Weights of a small transformer language model.
Architecture: RMSNorm after each block, rotary positions, no biases in attention or MLP, tied embeddings, normalized queries and keys.
Training: a variant of Muon for these matrices, 237M tokens.
Each number is 128 + 32 x the weight over its row's rms, rounded and kept within 0 to 255. Layers, rows and columns count from 0. The size above them is the row's rms in percent of the matrix's.

# layer 4 attention query, 128x160, rms 0.26, rows 0-21, columns 0-159
size [102  86 102  94  86  92  92  82 102  89  90  99 103 103 100  97  95  96 108  94  98  93]
[[127 162 154  81 109 156 125 111 114 137  58  75 119  86 116 112 133 159  64 136 126 167 148  99 175  72 113 117 149 119 144 132 168 101 120  97 133 173 159  86  91  84 138  74 102 106 119 104  52 133 130 162 139 136  62 119 123 126 157  81 101 146 111 134 149 107 160 113 146 157  85 129 124 101 144 171 101 147 124 129 149 174 117 129 139  65  80 173 158  86 125 142 188 112 136 153  97  85  64  82 129  89 171 126 199 161 107 154 130 171 145 116  90 143  77  70  92 121 122 151 125  99 133 175 201  93 107 112 103 118 132 162 105 114  71  91  79  59 135 137 148 124  79  77  77 135 137 144  92 165 147 112 103 114 123 116  95 118 188 122]
 [155 156 185  70 157  83 104 176 140 144 103  90  75 137 130 125 104 129  85 194 124 111 115 131 139 127 106 105 103 109 112 135 163 130  93  99 140 142 130 114 126 153 130  97 119 175 146 132 155 124 140  69 167 124 149  81  98 107 122 121 127 111 143 124 188 105  83 152 152 119 137 119  62  85 106 117  92 190 153  77 136 121 138 106 111  92 184 114 193 147 227 146 143 100 121 132  99  51 144 104 113 108 181 117  93 178 152 160 127 168 107 140 129 173 111 140 138 156  85  82 127 201 172 164 101 159 159  94 149 126 155 175 170  81 134 117 117  96  84  97 143 159 164  53 111 136 111 133 155 147 146  91 122  80 147 105 130  77 197 135]
 [171 158 146 121 130 103 126 139 167  62 148 127 161  69 167 142  98 115 129 131 148 145 144 102 168 134 148 210  70 109 161 175  96  95  44 115 127 145 100 157 118 125 115 108 170  72 126 127 136 165 119 118  91 119 153 144 123  81  93 110 124 122  32 119 188 133 117 172 118 153 111 159 137 133 108 128 138 148 128  63 192 137 152 126 100 114 111 108 135 166 101 149  99 149 130 134  52  81 124  77 147 125 131 164 171 131 153 117 118 171 108 119  99 135  35  61  65 173 129  94 102 141 162 119 144 132  97 139 129  79 102 134 184 106  65 114 147  83  86 153 149 123  89 133 142 152 182  91 127 116 159 106 166 141 108 125 133 176 162 126]
 [104 137 157 123 121 101 126  93 102 130 103  97  68 133 100 101 117  97 107 119  88 138 102 157  86 180 127  99 104 120 138 131 190 111 153 136 161  86 110  98  95 143 142  99  97 125  72  60 107 163 104 177 149  98  58  80  97 173 153 122  88 141 113  96 182 183 102 161 153 127  45 183 131 126 131 165 117 174 112 113  83 150 151 109 173 103 108 139 169  94 122  87 130 157 128 130 159 105 108  84 183 110 118 112 135  38 114 105 155 118 156 125 128 114 129 148 194 128 159 142 165 185 147 127 193  83 158 128 118 104 116 112 148 110 109 178 136 103  66 143 158 208 126  94 110 162  89  97 169 149 185 127 136 125 116  83 142 125 168 148]
 [170 102 102 149 122 115 162 124 123  87 144 151 157 129 181 156 184 128 144 120 153  65 198  87 132 166 113 128 143 112 161  32  91 115 143 150 131  83 120 140 153 177  99 121 205 106 163 125 151 104 169 111 125 121 153 140 156 139 157 207 181 131 119 118 138 146 173 139 126  93 145  97  98 101 154 128 171  75 141 104  98 101 119 120 119 121  91 163 120 106 108 138  94 116 134 115 152 143 197 145 150 195 135  75 125 120 144 126  96 114  92 103 146 149 162 203 139 121 104  73  98 185  72  96 129  93 139 187 163 167 140 121  88 139 138 115 102 143  74 147 147 149 139 121 175 146 151 151 155 153 108 177 107 181  75 167 146 185  73 111]
 [ 95 113  59 142 129 113 214 145 146 110 153  93 110 104 130 118 175 173 151 127 147  97 178  98 133 117 132 141  82  89 102 100 126 101 117 187  85 149  93 202 158  96 125 127 115  94 109  60 121 154 158 122 131 152  66 135 213 101  94  93 130  94 218 169 107 150  95 149  99 108 135 154 108 162  97 100 161 106 160 122 181 141  74 101  66  64 111 148 157 185 123 206 144 105 105 158  88 152 154  92 114 102 103 135 159 184 116 157 140 153  89 116 140  77 117 133  96  84 105 142 144 122 143 127  95  75 133 105 107 144 147 181 139 124  69 138 155 160 105 140 136 134 137 112 176 107  83 142 126 104 117 109 141 115 125 125  97 142  89 121]
 [163  84 117 152 135 151 139  45 118  93 115 167 124 150 157 111  91 129 124 133 170 161 107 143 138 161 151 155 122 122  94 119 183 191 169 163 119 119 136 123 164 155  79 144 154 145 177  90 168 141 124 127 166 114 125 132 133 114  81  90 149 117  85 120  97  83  92 128  61 141 134 186 139  57 107  76 133 118 180 139  76 144 197 119  65 124 158 166 116 143 167 139 141 106 163 118  80  76 130 122 124 147 136 167 100 157 107 144  83  92 113 108  81  94 135  95 111 188  86 101 132 112 132 121 117 152 143 165 130 112 151 152 204 117  69 155 150 149 105 145 134 139 113 121  47 150 166 227 149  67 113 112 162 124 100 112 156 126 167 125]
 [129 135 113 172 130 117  66  94  91 103 126 148 134 122 166 186 115 170 126 112  73 135 130 144 151 139 165 108 145 164  78 171  22 144 177 128  86 103 113  89 199 110 136  88 205 148 137 155 125  90  86 105 127 140 140  94  90 153 151 163 149 114 161 111  83  83 122 122 143 102  80 143 155 113  93 149  85 138 169 126 115  61 162 134 109 155 162 156  77 194 100 123 128 133 132 126 115 165 203 143  74 107 136 156  80  99 114 173 106 115  90 148 126 131 140 155 133 164 206 141 133  96  69 138  79 113 153 188 119 114 158 116  85 127 141  96 148 163 100 107  87  94 109  70 167 125 120 120 125 161 148 156 139 121  91 115 171 154 136 139]
 [157 122 117 146  72 116 149 131 183 173 183  30 164 141 125  95 126  88  99 141 130 144 124 167 186  76 126  88 194 138 138 138 154 161 130 112 112 155 150 141 144 114 146 113 162 159 151  85  54 164 152 108 131 111 101  90 120 105 130 182 101 144 125 157 125 146 143 136 138  97 115 110 101 163 145  81 144 107 120 118 199 120 158 143 146 126  81 158 150 193  72  56 105 118 139 113 154 156 110  97  99  70 105  91 186 134 185 139 146 136 196  93  90 118 126 112 123  87 145 120 179  95 100 152 158 117 131  93 170 181  99 150 153 119 186 124 131 110 113 103 115  80 114 143 139  77  99 143 163 132  94 111 144 103 191  68  93 136 155 171]
 [126 112 131 125 108  92 102 140 108  72 141 125 120 130 137 161 122 154 177 160 163 124  98 124 119 154  95 150 130 144 104 134 125 142  80 187 121 153 115  89 168 139 140 111 158 130 130 114  63  93 107 190  81 211 126 133 112  97  97 122 142 133 117 151 100 137 144 108  81  76 152 138 102 107  63 190 155 168 180  85  96 153 115 160 141 146  73 113 135 154 176 148 125 164  47  68 128 102 109 131  98 163  69 153 147  78 167  89  51 110 108 112 111 128 101 105  89  89 118 144 114 121 133 125  93 137  63 142 193 107 139 111 145 127 172 220 184 101 150 112 107 137 133  44 108 122  90 122  86 123 120 104 125 149 126 118 107 191 135 113]
 [124 106 110 158 165 136 118 125  75 127 179 166 101 133 136 142 177 148 133 166  81  99 103  74 137 144 108  67 172 143 121 124 148 146  89 109 164 159 150 161 164 111 126 159 156 129  91  98  94  94 136 140 186 154 107 134 130 164 192 128  84 167  92 145 112 146 118  67 140 142 144 118 152 145 119 108 130 114 142 168  93 153  45 106 163 114 139 156  86 125 180 163 122 153 135 109 111  91 149 121 152 159 117 104 136 167 152 102  90 132 134  61 133 138 157 111 131 158 174 158 206 131  98 112 133 102 136  95 125 121 113 194 151 139 205 164 151 127 164  67  96 153 111  64 168 181 140  79 175 215 119 132 138 107  45 130 159 157 127  93]
 [121 162 159 110 139  91 146 175 128  83  96 160 133 124 134 107  34  96 111 100 121  99 165 150 129 145 122  67 111 109  71  95 105  97 187 102  95 115 124 170 110 202 118 159  66 102 141 155 165 145  80 132 113 150 105 140 148 131 198  97  99  93 118  86  98 157  82 150 126 129 131  72 165 191 130 139 101 132  97 148 136  95 104  98 109 128 154 155  97 156 118 137 114 125  97 123 150 180  96 120 148 179 134 109 143 169 107 104 106 142 172 134 101 194  92 101 169 193 103 134 151 166 123 108 117 118 190 121 108 142 123 166 124 145 104 134 113 135 160 207 189 110 147 195 102 101 157 134 155 139 129 138 106 117  92 168 192 174 112  57]
 [141 101 125 109  92 142 175  80 138 125  95 157 150 121 147  71  99 139  97 147 149  85 156  89 125 139 182 183 216 113 180 138 107 190 117 182 141 100 109 109 112 139 153 101 169 127  93 147 117 146 137  54 107 143 126 139  44  81 147  97  96 144 125 167  86 106  94 157 112 133 160  96 160 183 137 140  96 184  98 123 152 146  81  92 101 103 147 108 139 147  91 155 165 147 166 136 152  97 140 119 150 124  96 108 130 154  98 127 136 174 104 115  57 126 119 150 145 141 149 131  90 202 177  83 123 145 127  79 102  75 141 145 125 120 171 129 153  44  78 133  68 128 122 158  87 184 162 122 129 175 175 136 155 115 123 117 179 130 151 114]
 [173 114 161 132 150 159  92 170 155 180 145  53 155 137 118 116 134 160 135 120 118 166 195 189 140 101 105 145 143 117 144 142 144 138 138 107 177 128 238 120 147 197 141 143 120 128 134 103 152 145 158  90 125 120 103  99 127 132 126 152 140  55 119  77  93 113 122 120 106 124 134  87 151 176  77 128 155 120 123 128 142 157 114 100 119 115 146 129 163 127 196 166 135 181 138 143 150 121  72 146 101 102 106 185 181 176  39 156 144  93 125 161 176 122 108 100 138 100 160 173 144 116 132 169  46 118 154 149 139  93 184 102  84 121 107 113 114 111 117 104 124 125  61 150 217 148 162 160 151  99 131 163 134 142 127 145 180 126 114 130]
 [105 102  66 151 147 118 142  67 109 124  88 166 177 134 169 128 100 162 110 107 114 126 122 195 175 122 136 112 146 144 138  68 177  98  96 124 102 150 174 132 133 167 142 123  90 112 125 185  94 142 183 126 140 106 130 105 132 128 190 140  93  69 121 128 125 179  91 140  90 166 170 160 124 124 143  98 141 123 129 134 138 145 137 127 174 138 132 124 102 143 125 113  77  11 147 155 166 104  59 107 175 150 120 103 131 195 173  93 197 142 140 161 107 153 141 169 109 172 132 113 161 168 122 138 104 102 138  54  87 135 108 114 164 167 156 100  79  94  73  67 135  83 162 114 121 190 104 100 116 123 129 101 114  87 149  87 143 136 125 144]
 [153 157 127 100 128 114 140 175  82 142 160 102 126 161 151 128 165 121 126 109 171 121 143 129 108 138 109 105 157 165 189 162 139 147  68 154 138 192 122  97 127 167 155 115 147  69 105 109 176 131 163  70  96 122 141 170 114 165 146 135 163 118  98 147 222 108 185  99 158 187  72 134 107 130 145 105 112 155 186 133 114 105 162 127 108 119  82 114 111 101 136 189 139  74  92  90 103 137 166  98 147 115 167 131 108 147 112 134 102 212 169  79 130 132 102 161 146 161 140 117 107 124 116  99  98 140 116 112 138  95 148  86 109 119 121 122 121 189 124 151 140 147 105 141 138  69  97 169 104  44  99 178 202 128 111 158  35 135 116 162]
 [103  91 131 166 167 115 119 185 160 227 147 129 119 102 114  92 102 132 129 174 109  79 184 192 138 181 147 124  73 112 163 107 114 188 183 145 127 151 143 193  97 125 159 178  83 156  75 117 151  51 133 118 105 111 159 126 170 204 106 120  85 134  96  65 151 107 118 197 112 101 167 123  93 148  94 171 112 107 136 128  90  79 138 127 103 150 114 141 112 150 155  74  96  89 112  72 154 131 124 143  95 193 137 110 132  76 141 163 166 123 133 150  95 123  82 153 109 137  92 152 127 130 144 159 121 157 164 163 129 155 151 168  89 106 145  97 125 133  85 147 136 128 162 130  60 123 127 176 137 132 149 145 155  90 130 104 108 158 113 153]
 [149  68 176 128 107  76  90 117 154 103 122 150  82 132 106 136 113 121  94 111  99 142  51 150 145 111 107 132 149 120 153 106 115 109  97 142 172 101 121  93 158 113  81  87 102 101 177 102 142  92 127 136 119 128 161 132 165 105 102 181 147  79 181  93 117 119  84  86 120 102 143 146 182 170 136 138 126 164  60  83 173 120 104 131 103  64 106  96 159 169 136 114 156  82 136 142 132 122  86 121 199 160 128 117 111 134 136 146 151 140 139 118 167 140 115 160 102  78 152 112 127 156  71 187 131 114 197 125  82  78 182 137  89 125 173 135  94 130 139 116 104 244 159 135 127 107  99 121 141 104  72 106 124  72 113 100 118 138 175  59]
 [114  93 104 113  97 148  96  87 102 176 173 126 136 192 134 118 177 175 191 179 117 129  96 122 101 130 135 106 167  92  82 114 108 112 108 178 176  88 161 156 119  65  89 160 146 132 133 196 141 101 198 173 128 146 104 123 149 166 183  94 101  99 139 183 113 136 120  86 169 111 135 110 153 150 190 115  78 145 105 143 128 148  83 103 154 163 120 147 135 127 100  90  99  89 129 167  75 152 136 125 101 129 138  83 146 145 169  99  51  80 139 138 146 130 122 110 123 129 102 131  56  92 150 154 148 138  32 111 128 102  87 129  54 131  95  83 134 144 173 151 120 109 163 173 126 154 160 175 142 124 114 131 120 121 125 144 149  76 110 168]
 [123 159 161 157 131 106 133 122  55 147 122  97  72 148 162 131 144 157 109 143  55 144 161 109  40 134 164 124 113 107  90 120 167 113 172 120  93 121 138 146 132  90  99 127 120 112 114 130 130 129  92 130 123 187 118  67  75 179 111 150 135 108 182 134 109 120 151 119 126  98 198 123 207 123 148 164 107 122 135 149 121 117 109 163  93 153 101  68 170  99  59  99 153 137 139 143  79 110 123  67 172  82 164 152  96  91 162 130  80  95 140 144  78 142 198 121 110  89 111 137 144 173  78 120 117  84 185 118  97 139 192 116 117 142 137 101 147 133 128 142 220 146 132  78 129 118 139 129 115 142 118  90 163 158  88  63 108 120 122 158]
 [167 148 127 107 170 165 146 103 148 175 106 138 138 125 118 144 164  95  72  52 117 137 112 127 123 162 154 112 144 152 173 168 121 119 160 163 121 104 144 108  97  96  96  95 178  88 180 115 118 160  99 153 163 122 156  95 155  99 130 144 164 200 123  91  95 191 126 146 132 191  87 102 149 123 127  97 174 161  70 152  96 171  86  58 121  96 132 146  96 146  73 124 151 137 119 162 133 107 132 156 122  77 155  96  84 134 116 135 145 118 152 102  72 106 191 131  58  90 133 139 101 113 114 125 163 176 112 142 125 111 154 126 111 116 170 101  86 156 147  95  62 108 166 136 175 121 141 125  84 157 132  95  53  81 122  72 150  66 106  78]
 [109 143 110 154 170 144  96 137 161 113 106 127 165  75 118  90 137 140 116 116 160 153  81 107 167  89  99 145 118 125 127 179 173 117 169  91 134 119 139 168  89  64 171 142  35  95 197 153  98 136  83 102 187 177 110 195 152  96 125 151 172  88 116 126 130 160 129 136 157 125 150 131 187  87 173 136  85 161 169 109 117  80 123  73 109 121  99 132 142 130  97 182 144 156  82 116 112 159  82 102 197 128 109 116 112 133 158 138 119 123 117  93  52  63  75 140  99 124 127 116 122  87 102 106 131 122 175 169 125 107 127 119 136 123 163 104  89  64  80 128 152  83 154 138 136 122  76  63 102 116 108 143 160 116 110 137 120  79 148 176]]
# layer 4 attention key, 128x160, rms 0.26, rows 0-20, columns 0-159
size [ 98 102  95 108  98  95 108 120  92 101 102  97 104  95  94 101 100  97  97  95  93]
[[ 76 110 170 129  69 124 144 111 129 196 153 109 156 141 109 137 148 148 183 130 116 126  87 131 157 152 115 132 111 169  99 140 138  69  84 127 116 142 175  86 156 157 143 143 178 156 167  72  69 114  83 133  24 117 135 131 120 107 166 127 166 143 149 143 159 140 192  82 130 139 121  81 113 166 173 110 152  75 143 144 104 155 108 169 140 132 175 186 108 144 102 110 151  90  54 141  94 136 100 159 126 129 115 153 113 122 101 115 124 131 105 156  82 161 146 130 107 140 157 131  72 104 156 120  23 142 106 103 179 141 116 108 144  70  67  99 116 122 153 117 121  87 119 104 124 180 100 138 100 140 139 196 151 106 140 189 136 133 186  96]
 [119 129 181 126  95  97 180  92 154 139 142  66 161 125 193  82 132 173 122 106 138 113  61 135 131 213 133 153 150 179  81 145 173  88 144 179 111  95 117 133 162 124 131 140  94 121 120  79 125 128  97 109 171  85  93 110 108 162 135 115 100 132 145 157 136 135 177 173 137 183 157 104  94 163 132 135 188  89 139  95 135 154 154 125 135 126 112 132 117 104 108  57 169 119 154 182  97 128  65  67 173 139 155 156 184 101  99 101 183 162 116 124  57 113 146 103 138 106 175 149 104 117 189  75  93 114 125 107 138 160 107 143 147 168  79 130 109 137 136 102 187  91 101 121  87 131 124 146 154  73 128  87 124 107 104 127 107 146 126  64]
 [135 139 117 184 170 194 166 145  75 145 128 207 142 168 118 145 100 178 160  89  63 106 169 106 158  93  79 162 131 149  83 104 135 163 109 123 141  87  95 129 150 145 147 119  97 130  80 137 159 120 130 154 125 216 124  99 132 115 133 123 120 113 105 132 126 179  79 170  69  81 102 116 120 192 107 144 111 122 172  93  72 177 112  93 215 150 138 124 134 127 195 174 104 145 121 154 164 133 120 126  84 129 143 117 123 149 158 143 101 103 135 150 105 174 171 168 149  86 123 106  86 119 136  75 172 108 111  38  90 154 164  98  84  86 134 127 133 121 135 139 171 160 116 111 106 100  99 135 140 113 136 120 145 135  83  77 134 102 103 173]
 [118 146 173 126  69 164 171  97 124 152 108 118 150  99 124 140  83 154  43 113 134 124 150  74 133 103 103 144  91 155  87 145 155 120 110 141  94 142 143  91 108  79 148 138 114 156 100  84 102 133 102 140 152 113 140  91  99  99 123 140 161  97 117 120  90 179 133 115  99 151 111 120 106 171 196 153 154 106 138 110 147  57 134  99 131 113 173 117 108 119 141 136 203 125 164 168  45  98 104  97 121 182 112 170 162 152 107 116 170 134 136 213 103  98 111  77  82 115  98 106 113  78 186  98 141 151 133 144 106 174 100 164 109  98  40  66 137 157 141 154 164 118  83  80 142  97 131 139  81 151 139 156 150 135 124 186 123 131 188 150]
 [132 151  86 121 120 108  80 152 139  85  83  72  92 104  61 156  83 131 116  99 100 110 148  87  98 104 121 130 182 137 134 149  80 131 141  93 183 149 155 154 147 103 128 121 121 131 140 182  73 121 158 125 155  86 183 110 130 162 149 143 145 159 137 148 129 100 154 152 131  81  84 149 114 106 143 155 149 211 125 141  94  92  65 130 111 150 145 152 117  84 118 139 141 155 209 106 216 104 178 196 155 162 137 125 109  97 136 175 137 125  91 100 188 147 129 133 130 104  75 101 151 129  97 163 119  98 116 135 170 154 122 134 103 168 210 149 146 193 117 161 110 129 102 136 188 132 149 100 226 111 128 164 112 110 132  96 130 115 114 144]
 [138 122 174 162  91 111 144  97 152 161 109  98 143 121 183 106 113 148 177 109  73 145 102 143  95 149  98 140 112 152 121 110 152  65  77  87 179 165 104 181 121 129 130 118 160 113 226  48 136 124 106  92 131 145 122 146 115 121 156  90 109 116 141 149 171  98 155 112  69 145 151 104 124 130 124 143  99 105 100  90 110 189  92 139 141 109 122 145 136 146  80 155 124  50 138 116  82 131 131 115 157 184 140  69 138 147 110 116 107 163 146 128  53 132  56  87  85 120 182 144  70 141 156 119  93 143 106  73  87 101 115 132 152  92 161  77 136 109 145 127 113  99 117 113  82 156 172 186 120 144 147 125 151 114 141 176  87 159 186  72]
 [107 105 162 106 117  90 176  94 143 170 169 135 134  65 149  70  95 138 183 123 214 148 123 136 101 154 117 126  90 109 100  86 142 108 126 151  94 149 111 146  95 122  77 139  38 129 137  42 167 155 121 193 127 155 117 136 123  89  85 113 116  53 117 130 148 153 137 217 149 148  87 118  99 148  95 132 152  87 147  64 126 141 182  97 125 117 145 128 158 118 156 128 167  79 142 165  61 160  89  84 138 124 123  85 175 171 117 119 149 184 148 150 124 107 143  88 104 117 163 132 109 121 156  82 100 173 134 117 165  94 129 121 178 117  96 107 157 114 122 177 113 103 135 177 112 106 130 158  91  93 143 142 119 125 101 176  81 151 113 139]
 [119 137  69 152 139 133  80 133 136  50  55 194 140 121  94 151 113 117 128 149 172  86 154 113 114 143 180  99 145 119 144 139  52 149  90  74 173 122 151 118 117 151 131 127 198 146 128 193 148 142 168 115 174 152 131 161  96 137 127 176 134 164  72 145  86 101 132 118 178 113 161 145  99  89 171 139 108 152 123 169 109 124 110 108 136 161 156 119 173 122 137 130  92 140 141  86 165 142 188 175 119 152 130 121  99 118 139 141  96 118 133  64 122 163  94 198 196 151 132 153 148 177 127 183 164 107 139 157 132 131 154 136  82 172 169 177 131 111 164 135 120 141  97 192 178 163 120 101 197 149  81 170 132 103 101 105 148 130  94 131]
 [123 123 188 168 139 153  69 121 156 184  77 122 109 125 137 137 124 141  90 185  66 149 153 103 129  98 144 117 103 138 148 173 143 117 116 120  95  91 215 124  95  76  95  76 164 105 161  55 163 119 132 152  97 108 169 181 113 127 121 145 117 137 156 169 143 155 141 125 135 121 167 133 172  78 116 107 123 155  78 168  88 104 124 182 199 153 115 129 168 116 147 165  94 175  79 149 191 133  88 101 107 104 194 164  87 158 121  84 144 115  76 125 152 113 127 156 129 174 138  96  98 114 108 145 148 140 137 114 125 156 142 138 111 126 103 189 134 132 133 122  68 100 123 100  78 133  97  43 103 187  88 119 149 143 121 147 116 180 119  81]
 [119 137 170 121  82  80 116 150 133 107 191 161 157  77 121 185 109 149 102 151 110 138 135 138 130  83 148 138 129 112 136  85 147 123  92 180 166  75 115  96 133  91  68 114 108 166  98 121 145 166 152 102 182 133 116  62 125 111 103  84 106  62 119  82 183 130 135 160 128 141 158 151 150 134  67 155 113 129 173 150  98 107  95 173 133  94 135  88  54 128 187  73 100 149  91 159 117 141 108 118 118 107 133 115 134 130 170  73 183 190 113 116  99 159 128 138  83  90 114 154 149  77 128 113 102 113 100 151  82 115 154  97 204 116 107  80 168  91 148 168 123 118  88 153 132 160 115 141  74 143 180  70 194 120 110 168 117 131 125 139]
 [116 160  76 148 105 137  77 129 136 121 107 125 171 136  81 137 117  91 141 179 175 135 132 112  92 120 171 107 168 192 124 112  55 149 118 104 140 122 204 106 131 119 193 132 165 144 118 201 117 160 143  69 168 121 172  90 127 114 187 164 163 130 112 117 121 115 135  98 151 154 162 134 103 135  96 136 113 156  74 170 130 138 102  92 142 200 108 105 141  88 154 120 109 132 146 138 193 135 167 220 153 174 130 145 113 121 136 138 120 111 171 112 156 106 132 195 203 123 164 183  95 116 133 162 175 105 123 120 123 178 129 128 108 118 180 126 129 128 140 163  91 112 196 132 142  75 117 109 162 146 125 122 142  92 151 158 128  71 118 204]
 [ 99 154 117 132 149 105 105 180 205 101 123  81  98 110 198 120 125 143 144 146 110 169 122  99 163 119 119 156 114 197 159 149  94 116 144 124 144 124 137 124 117 145 119 210  96 175 134 172  98 166  81 133 158 148 137 133 129 196 176 148 145 144 124 121 147 134 135 150 135  99  51 139 101 162 132 112 147 124 114 116 148 109 128  77 130 138 176 146 156 134 103  88 108 156 124 164 214  91 111 136 151  75 178  87 207 115 115 187 108  92 172  85 116 166 196 100 154 153 100 149 117  86 132 125 157 171 159 196 144 103 137 112 164 161  85 112  81 138 116 119 147 136 101  99 130 128 208 143 127 110 126  84  72 131 108 114 182 168 155 117]
 [117 154  90 127 215 184  87 111 185 118 123 150 110 208  42 176 104 129 139 118 107 128 119 147 143  96 147 140  80 101 131 149  57 137 193 113 182 183  99 158 171 105 116  67 159 153 165 156 165 126 148 129 163 144  87 109 118 129 120 155 119 129 155 161  79 120  94 161 144 139 105 122 145 153  82 136  67 173 141 169 109 125 129 120 149 187 111 165 141 132 103 121 138 147  85  98 124  82 161  92 112 117 116 107 142  97 132 130 154  95 119 143 152 148 122 194  77 115 132 154 125 103 110 180 175 154 139 166 120  99 133 115  93 144 132  81 151 153 100 182  31 137 133 137 119 110 110 144 140 178 149 165 106 115 146  53 138 158  95 101]
 [ 70 112 112 119 161  80 116 110 155 121  83 106  95 165 144 107 163  80 114  97 177 159 123 100 109 176 116 196  68 123 141 132 163 108 159 115 150  44 127 129 123 106  86 104 115 163 179 144 135 116 161 145 102 112 141 132  61 135 137 164 106 115  83 125 104  97 171  68  98 179 163 168 172 191 184 142 139 140 131 138 125 111 145 178 130 199 164 103 120 109  94 100 106  28 153 155  84 169  89 129  89 155 128 100 134  98 133 106 105 132 171 202 110 142 132 104 146 152 171  92 118 135 133 112 147 164 100 124 179 150 129 144 132 149  87 123 145 128 132  91 117 192 183  95 114 128 131 138 129  96 108 127 103 200 148 169 132 149  85 104]
 [139 159 118  66  69  88 193 137 130 166 121  39  91 116 153 133  83 132 176 156 124 142 132 132 136  95 126 120 115 146 122 177 152 126 193 140 107 131 160 119 120 165 145 132  81  98 177 124 162 121  97 164 162 157 138 110 155 132 135  82 142  99 186 131  87 137 119  83  90 130  93 149 111 127 115 106  80 116 120 165 161 122 148  62 142 116 130 138 176 122  61 177 122 131 131 172  99 162 106  79 119 140 197  91 100 152 157 118 171 124  94 146 139 108 166 121 149 132  73 174 161  92 177 145 137  92 161 109 152 123 107 112 140 169  98 140 141 173 100 104 160 167 230 120  78 112 153 167  95 144 203 152 174 112 109 154 156 158 119  95]
 [133 146 107 191 153 167 173  67 143 173 126 144 117 100 130  89 139 149 149 165  99 104 100 165 128 107 137 144 153 157 133 150 102  99 124 100 127  86 122 155 111 119 118 156 126  45 105 118 104  96 105 123 143  70 115  52 135  94 191  96 123  77 133 178 117 175 103 138  87  92 203 113 158 148 139  89 160 150 121 123 211 103 133 109 124 122 139  97  67  67 135 132 124 102  85 107 134 129  81 135 141  84 197 137 139 161 123  94  58 164 105 206 110  94 101  93 152 106  78 124 136  84 185  97  93 173 136 118 136 118  61 131 126 164  94 138 139  88 148 128 143 165 146 115 160 168  95 114 119 144 145 128  71 126 144 169 137  88  93 121]
 [ 85 148 123 110 109 144 105 118 119  86  70 157 150 142 168 129 157 188 136 155 137 119 111 120 138 132 119 151 109 105 135  54 147 168 150 149 108  73 107 100  50  69 124 181 102 155  90  97  75 134 135 147 109 181 114 108  78 139 122 163  76 124 225 191 127 184 174 109 129 180  94 132 139 113 111 113 135 123 134 114 103 151 171 106 142 197 155 111 116 167 115 122  76  71 124 133 101 127 149  95 119 100 120 132  94 130 139 134 113 141  96 119 136 112 135 159 145 190 161  90 138 148 123 112 137 154 150 122 138 137  45 157 135 206 137 138 171 119 127 156 170  58  79  84  76 124 159 124 154 132 163  91  74 113  81 135 136  77 114 100]
 [133 124 134  90 138 144 130  97  63 102 167 145  71  83 141 174 100  53 137 127  83 134 117 121 137 119 115 125 149 151  87 148 213  96  94 136  95 166 103 121 130 153 103 144  87 164 202  51 114 152  86 102 106 124 128 137 151 155  65 128 105 134  86 125 177 170 139 145 170 153 112 178  91 126 169  87 111 113 136 113 140 112 115 114  92 120 154 188  54  75 144 104 154 175 185 105  95 141 156  97 175 181 169 131 102 128  85 124 125 154  95  91 176 123 130 130  96 112 156 180 108 107 125 148 174  87 173 120 130 141  87 138 136 154 131 164 123 146  91 123  33 144  77  99  89 102 102 148  97 126 119 123  83 116 139 142 106 173 142 117]
 [ 92 193 123 144 107 122 154 110 137 104 102  85 146 144 138  89 131 113 109 104 141 122 105 158 113  64 171 140 126 119 156 110 148 180  57 154 137  96 130 129 109 132 152  69 100 124 112 123 147 137 132 177  77 114  83 120  40 197  35 143 101  93 108 154 213 141 181 148  61  84 129 126 110 118  69 111 180 104  80 116 186 148 149 143 101 141 126 140 157 145  88 198 172 107 107 123 110  71 110 134 132 112 112 112 129 128 133  91 156 110 116 171 129 125 136 148 143  92 104  88 129 124 195 141 106 161 132  51 170 127  97 104 117 129 135  97 102 148  76 129  99 117  92 123  97 111 121 105 137 102 141  99 171  91 105 161  84 110 132 187]
 [183 112 102 118 136 104  50 141 176 109 125 119 170 118 158 108 154 121 148 106 184 144 150 115 143 158 160 147  92 156 146 147 118 109 170 142  90 175 125 122  74 125 155  78 177 111 111 136 129 192  92 216  90 116 192 145 161 145 119 138 166 126 124  94 140 124 115 145 153 154 100 118 129 172 132 127 138 132 109  94 108 152  83 119 167 108 165 178 166 145 125 160 157 118 210 118 168 122 132 154 161 124 158 158 107  96 192  84 166 105  84  98 171 146 104 139 132  86  92 171 120 143 210 139 117 163  77 110 119 177 131 165 158 119 143 120 126 198 112 171 172 147 124 181  82 114 106 112  97 111 148 191  99  92 138  68 137  84 100 124]
 [151  79 174 108 124  94  91 113 130 180  92 118  46 150 157 155 181 105  75 123 139  97 141  93 165 158 159 186  98 119 157 123 155  90  82 131  89 162 105 141 140 144 217 171 110  54 105  78 150 107 155 146 109 156 140  93 120 146 111 105 122 190 103 140 129  93  82 171  65 155 145 131 178  93 130 150  86  91  93  76 115 116 189  90  66 137 154 131 163  86 174 115 147 161 148 129 129 120 154 115 157 167  88 145 119 176 111 124 111 188 118 183 151 129 104  72 138  79  73 137  75 134 145 112 108 163 134 160 128 125 148 145 108 153  57 173 131 130 104 119 149 130 143 151 123 139 102 141 143  88 132 114 162 101 146 111  91 143 159 101]]